Part of a small language model's weights.
Size: 12 layers, width 160, 5 heads of 32, 6.33M parameters.
Each number is 200 + 30 x the weight over the matrix's rms, rounded and kept within 0 to 999. Layers, rows and columns count from 0.

# layer 7 attention query, 160x160, rms 0.203, rows 87-95, columns 0-159
219,185,204,177,212,158,191,222,165,205,195,224,164,199,136,216,183,224,240,179,182,193,236,208,228,209,241,194,214,212,186,183,179,171,211,168,169,192,179,211,227,205,168,185,208,249,228,155,198,208,235,199,189,206,232,212,205,172,187,205,185,165,166,230,191,198,233,179,215,175,174,218,201,167,219,225,230,238,172,177,215,201,227,214,214,204,213,182,170,204,227,199,205,186,205,215,217,194,193,225,217,216,180,202,155,193,173,193,170,238,204,158,238,158,218,246,203,206,229,207,223,215,211,184,164,170,205,210,250,195,156,177,179,171,214,187,215,219,198,214,236,203,177,222,234,180,233,194,176,204,189,174,223,201,211,172,144,188,181,204
212,188,167,170,207,181,220,225,215,200,198,194,221,195,170,237,179,193,207,164,188,193,239,217,166,203,233,174,212,226,196,190,181,197,265,173,178,191,190,226,204,172,179,194,233,192,201,199,207,214,210,206,203,177,202,210,240,179,227,196,230,194,262,219,193,156,237,190,195,205,209,202,159,190,219,206,200,178,162,199,192,151,234,196,193,145,205,193,218,164,229,233,164,232,181,229,207,200,173,180,213,193,180,206,165,177,166,173,194,193,189,199,172,158,217,209,230,249,228,159,200,203,202,207,194,232,172,211,224,220,221,191,188,201,230,206,156,177,203,192,200,237,162,207,192,230,189,162,228,198,224,221,200,206,204,191,179,178,199,213
234,211,228,193,211,167,228,196,218,180,213,216,150,186,201,210,198,190,219,174,220,186,206,227,175,208,159,155,228,189,190,208,186,196,197,188,168,181,200,170,218,201,185,184,231,228,254,215,157,233,162,186,244,157,206,238,197,210,199,212,197,205,196,177,175,243,179,219,213,217,185,176,219,192,171,202,213,262,170,199,241,226,209,196,196,175,168,209,160,230,191,148,214,169,199,184,220,200,172,216,241,165,201,206,190,197,205,220,183,209,224,212,189,247,205,228,205,200,206,192,237,208,238,182,204,196,181,162,206,215,184,181,158,218,187,180,189,187,209,218,168,182,221,178,184,190,211,200,220,205,185,233,229,182,196,202,179,208,198,255
169,203,231,225,184,197,201,209,213,229,177,206,215,153,217,214,182,182,190,242,223,223,200,162,180,227,206,252,222,198,194,183,220,171,170,183,226,193,188,177,250,220,183,189,216,189,236,191,185,221,116,146,172,196,198,194,198,218,226,220,208,194,183,203,182,217,161,232,153,171,146,211,201,200,171,184,212,226,183,175,187,214,157,196,202,194,194,213,201,172,202,193,204,222,205,161,180,194,220,171,193,240,201,194,167,211,201,246,217,220,236,191,225,176,196,216,173,183,244,217,199,169,197,206,191,246,185,198,193,172,179,184,231,163,209,189,169,198,178,197,164,179,228,248,218,177,222,181,222,184,213,180,200,188,221,169,218,217,184,177
145,213,199,203,213,198,258,176,250,179,155,173,180,196,181,200,133,229,147,208,207,187,194,229,213,219,226,206,185,169,207,198,186,225,190,179,190,186,218,199,201,183,215,191,190,159,188,273,246,205,186,172,191,211,215,186,233,176,205,212,151,183,203,183,196,198,201,185,177,181,181,213,224,230,202,204,198,160,181,237,191,172,182,160,198,210,185,190,196,156,198,194,216,168,193,191,200,181,180,193,222,216,176,157,202,213,220,229,213,207,171,223,162,258,181,233,217,258,206,175,214,192,225,181,229,221,204,235,200,195,191,190,243,212,233,198,242,169,181,199,182,221,160,197,227,212,209,210,187,210,197,238,199,222,175,224,200,162,238,197
203,178,215,216,180,182,207,233,208,229,205,220,198,230,238,157,223,216,179,180,213,270,212,174,198,175,186,211,194,202,195,198,237,179,148,194,191,218,185,186,181,237,194,177,210,206,171,234,205,190,176,226,209,248,206,190,193,237,224,198,254,222,204,196,186,199,182,171,222,168,207,146,182,198,178,220,201,185,246,164,211,212,163,194,213,193,142,215,216,194,182,237,214,168,253,172,256,221,229,157,202,171,175,189,208,187,218,175,178,172,206,163,189,161,229,209,200,210,199,214,203,232,241,174,232,187,198,152,231,175,211,251,225,176,218,201,198,230,181,184,195,210,210,185,211,213,240,186,185,217,208,219,240,236,196,249,177,185,140,164
176,203,238,156,132,186,232,174,213,193,214,146,244,157,204,195,252,199,196,214,221,198,233,221,285,191,194,213,199,236,187,167,184,174,189,201,221,176,206,168,213,180,183,191,214,216,212,191,173,228,188,221,200,216,178,210,208,205,179,203,213,176,194,232,192,147,237,134,182,224,219,167,196,183,202,165,153,142,207,228,224,218,150,194,201,174,194,227,199,159,236,187,215,245,192,195,214,224,235,183,207,228,208,190,209,187,208,197,206,192,206,172,159,203,207,202,203,198,216,192,204,200,215,209,197,242,200,204,215,221,200,166,179,153,206,206,189,251,229,205,165,174,225,236,172,218,178,214,194,235,158,198,207,231,219,214,184,231,216,178
151,211,215,180,164,190,206,168,199,196,207,183,183,223,159,240,196,248,216,156,235,203,165,175,208,196,202,224,182,209,244,215,219,161,214,228,180,162,196,194,220,187,183,238,130,187,225,199,192,177,242,190,193,229,225,234,147,214,229,213,196,168,211,169,181,241,179,206,178,186,218,164,249,240,208,220,214,186,214,195,207,187,183,212,174,205,202,229,221,194,196,197,260,185,222,184,187,228,187,191,230,202,147,270,201,215,190,200,216,211,219,169,180,187,251,249,175,245,224,225,187,168,149,169,211,239,205,186,224,192,229,154,229,218,176,215,222,224,167,191,173,172,224,195,193,143,195,208,226,195,160,171,193,193,188,239,180,202,230,231
214,229,188,206,202,188,183,219,196,241,176,173,204,196,202,224,213,208,229,262,198,230,211,202,251,222,187,170,209,215,214,168,182,217,203,228,241,193,171,242,164,203,215,196,172,209,218,158,201,195,214,249,189,196,177,167,217,271,188,236,222,179,214,215,193,155,188,211,200,230,177,182,194,191,245,206,216,211,190,172,216,167,166,210,223,194,190,223,183,227,174,177,196,199,167,202,234,180,207,207,206,184,223,163,167,177,264,201,194,234,165,216,189,218,173,141,206,220,228,178,198,251,193,196,190,205,188,180,218,197,204,197,181,185,167,183,223,206,224,182,163,151,222,204,210,213,191,216,203,186,217,189,209,218,195,173,180,201,209,175
# layer 7 attention key, 160x160, rms 0.199, rows 87-95, columns 0-159
185,230,236,140,200,172,199,191,206,201,204,196,210,156,202,181,190,215,212,195,205,170,223,224,214,246,192,177,182,169,197,210,207,223,227,194,199,210,198,220,203,221,207,243,215,207,164,229,199,190,228,222,200,171,230,217,215,202,181,193,175,186,221,202,218,202,202,167,212,193,225,250,202,212,195,213,225,205,197,150,183,185,192,190,214,172,200,186,171,207,159,184,179,263,193,185,197,223,273,229,221,200,214,207,197,213,196,186,222,205,219,198,231,200,227,209,224,179,188,175,195,179,212,190,162,151,196,240,181,229,227,187,196,202,172,217,208,197,189,215,205,210,202,195,203,211,202,186,213,210,231,190,225,237,230,207,212,195,164,207
195,200,176,143,164,213,181,224,176,219,181,203,207,225,224,223,196,227,178,233,161,235,183,164,197,205,160,198,215,234,201,202,193,208,195,200,144,206,171,169,217,195,150,220,179,209,184,223,253,190,207,193,240,188,222,186,216,154,230,200,193,214,170,156,194,187,190,174,190,209,223,208,261,180,196,225,230,208,208,196,173,217,215,183,213,168,209,195,219,189,174,203,219,179,202,196,182,178,222,205,177,187,208,200,185,212,206,219,177,188,240,191,181,209,229,182,197,180,188,222,184,181,183,160,171,142,228,234,168,222,202,190,157,213,210,180,206,208,253,215,180,243,230,197,212,186,184,209,251,187,228,214,202,242,199,207,229,183,224,231
158,198,240,225,190,189,203,186,202,227,223,165,206,196,187,189,184,185,202,215,207,174,183,220,227,204,219,234,185,178,231,204,221,181,205,223,201,183,220,211,229,206,196,208,175,231,222,181,202,204,193,201,182,204,194,215,147,231,222,215,190,167,206,192,179,205,192,182,214,215,191,223,157,201,222,233,219,156,226,230,175,253,166,196,202,197,202,205,261,180,205,167,242,203,265,206,205,200,205,176,167,183,239,182,225,217,240,188,190,172,193,204,158,196,240,245,180,195,206,225,182,164,186,204,181,171,197,215,200,244,167,192,218,194,180,227,191,216,188,188,175,201,178,238,181,181,185,219,238,241,215,220,164,166,199,229,195,167,189,195
222,254,165,212,192,214,218,200,218,196,221,162,218,176,233,199,206,238,210,195,186,206,178,204,215,184,179,198,202,184,237,199,216,236,188,196,196,224,220,238,255,188,207,193,208,199,176,166,215,213,181,206,164,168,155,186,193,220,221,213,197,170,204,194,162,179,229,209,192,146,208,187,194,194,209,170,214,213,180,179,173,178,205,178,223,195,193,177,227,166,208,201,230,193,233,239,208,181,198,181,216,194,220,220,191,202,233,207,226,205,205,233,222,192,204,222,248,189,226,250,177,222,203,199,171,207,203,214,189,175,194,175,165,171,171,187,198,196,216,183,178,162,200,191,209,266,181,132,202,196,152,218,148,202,184,194,216,213,230,160
186,151,207,211,223,234,219,196,221,202,215,212,196,208,189,203,202,215,208,205,196,196,131,208,227,257,182,179,211,198,195,216,213,230,196,222,180,199,174,197,207,160,230,220,207,236,176,162,228,212,204,255,177,161,226,213,186,229,206,190,217,185,218,247,186,233,222,235,214,180,195,197,192,222,189,211,169,172,245,198,243,213,187,176,194,217,202,209,211,207,157,194,236,157,169,228,168,177,181,214,156,215,208,113,219,205,205,205,210,198,228,206,193,195,186,176,236,195,199,215,201,168,197,209,221,198,213,169,188,170,205,249,191,204,208,211,234,225,194,199,253,129,219,234,179,145,199,236,164,211,171,209,187,182,192,209,208,161,172,190
192,207,195,191,228,211,241,184,231,218,185,180,147,206,179,199,211,248,185,192,233,212,230,189,228,161,152,226,243,167,212,248,191,196,197,189,221,193,230,171,200,204,213,204,201,188,198,202,143,176,190,168,213,200,179,205,211,207,253,179,208,182,204,249,180,170,211,259,212,249,240,198,200,159,206,168,186,208,205,226,208,184,184,188,236,208,203,195,203,180,192,209,229,165,164,163,171,235,218,186,210,165,223,212,212,164,178,209,187,190,168,165,204,195,195,201,227,221,228,222,212,194,207,209,182,194,242,205,199,182,150,203,264,203,139,224,253,177,203,196,207,176,192,196,200,159,171,203,193,247,160,215,219,236,191,188,195,184,198,225
235,194,156,181,202,146,165,209,217,199,158,237,169,176,225,230,215,209,204,185,214,175,186,220,214,151,198,227,192,218,182,190,161,205,221,211,253,192,195,169,235,171,219,206,148,207,234,210,255,192,201,182,173,186,204,203,193,171,164,208,206,184,188,188,187,191,169,229,209,192,252,234,218,166,217,176,199,151,176,155,171,207,186,183,179,164,198,189,202,209,189,223,255,228,136,148,150,217,182,173,201,214,231,188,229,236,204,206,194,164,213,198,138,184,202,170,197,163,222,182,219,196,235,220,224,198,202,177,215,191,215,166,210,200,217,156,167,286,198,238,209,201,229,193,183,205,217,210,188,176,176,201,184,168,190,232,197,184,187,185
214,239,177,236,208,208,182,240,207,205,177,215,217,133,202,200,227,192,181,193,220,174,161,223,202,219,215,174,213,175,220,177,207,232,204,189,225,192,182,172,228,209,238,194,245,179,202,202,204,184,173,211,213,156,199,187,256,208,208,153,244,183,235,191,153,205,238,177,206,177,208,228,178,196,242,204,192,200,191,177,201,196,227,187,227,209,228,196,176,203,190,192,204,183,189,219,190,197,195,212,202,197,236,199,192,219,264,216,203,202,207,214,192,176,201,201,218,204,227,195,173,198,202,197,175,221,193,181,189,168,191,241,226,209,184,225,228,191,207,211,160,161,162,184,170,207,224,173,211,188,214,225,198,220,176,175,239,206,205,173
170,216,183,178,255,177,236,239,238,192,202,272,153,208,245,177,192,175,173,177,217,199,222,191,173,193,179,193,184,186,208,206,199,157,178,191,222,175,186,201,199,186,187,189,163,166,224,187,192,236,237,182,201,212,241,204,217,186,193,218,171,190,167,202,202,263,198,182,206,183,182,181,245,188,195,176,186,206,202,202,201,198,196,158,165,185,192,208,171,151,205,228,217,215,176,190,183,231,165,209,236,207,206,206,177,210,205,201,212,180,238,196,183,164,184,167,166,203,222,204,238,195,204,183,208,177,179,140,192,198,215,198,210,195,191,198,183,212,219,215,209,199,177,156,187,180,193,238,205,215,185,215,190,161,136,227,180,168,199,210
# layer 7 attention value, 160x160, rms 0.282, rows 64, columns 0-159
195,245,211,190,194,174,248,292,209,202,170,175,201,180,216,241,176,165,187,223,169,203,262,202,181,203,232,235,173,205,217,222,162,139,226,197,225,188,199,212,213,178,198,186,222,211,189,203,224,245,174,224,159,293,164,192,188,241,177,190,229,153,208,237,196,176,139,199,184,220,158,133,230,215,189,187,166,174,160,171,199,220,220,173,244,244,142,187,231,222,241,190,172,232,184,206,208,212,195,244,205,198,211,184,181,225,203,212,169,167,159,225,176,185,212,163,265,209,202,211,230,234,198,181,235,218,171,225,230,181,169,208,216,210,218,195,205,173,196,130,244,173,181,107,242,204,175,240,184,158,191,175,217,166,252,201,186,213,168,229
# layer 7 attention output (transposed), 160x160, rms 0.258, rows 64, columns 0-159
196,158,221,180,211,220,218,199,184,199,184,199,201,237,148,192,215,252,189,227,229,212,201,192,190,161,233,177,197,222,212,210,174,196,203,232,210,175,153,154,200,239,218,196,189,249,216,208,238,215,257,203,201,248,228,215,219,158,206,211,167,209,196,221,168,210,207,179,149,168,180,256,211,183,179,185,192,248,209,168,162,177,246,215,213,193,203,225,219,245,184,209,202,275,160,210,230,195,211,114,180,150,170,298,198,217,206,193,151,182,221,218,204,239,182,183,214,242,205,235,224,252,227,176,172,243,202,202,203,182,160,199,202,208,162,205,187,178,220,214,225,172,262,248,204,180,216,118,237,227,137,189,182,211,204,204,218,185,190,183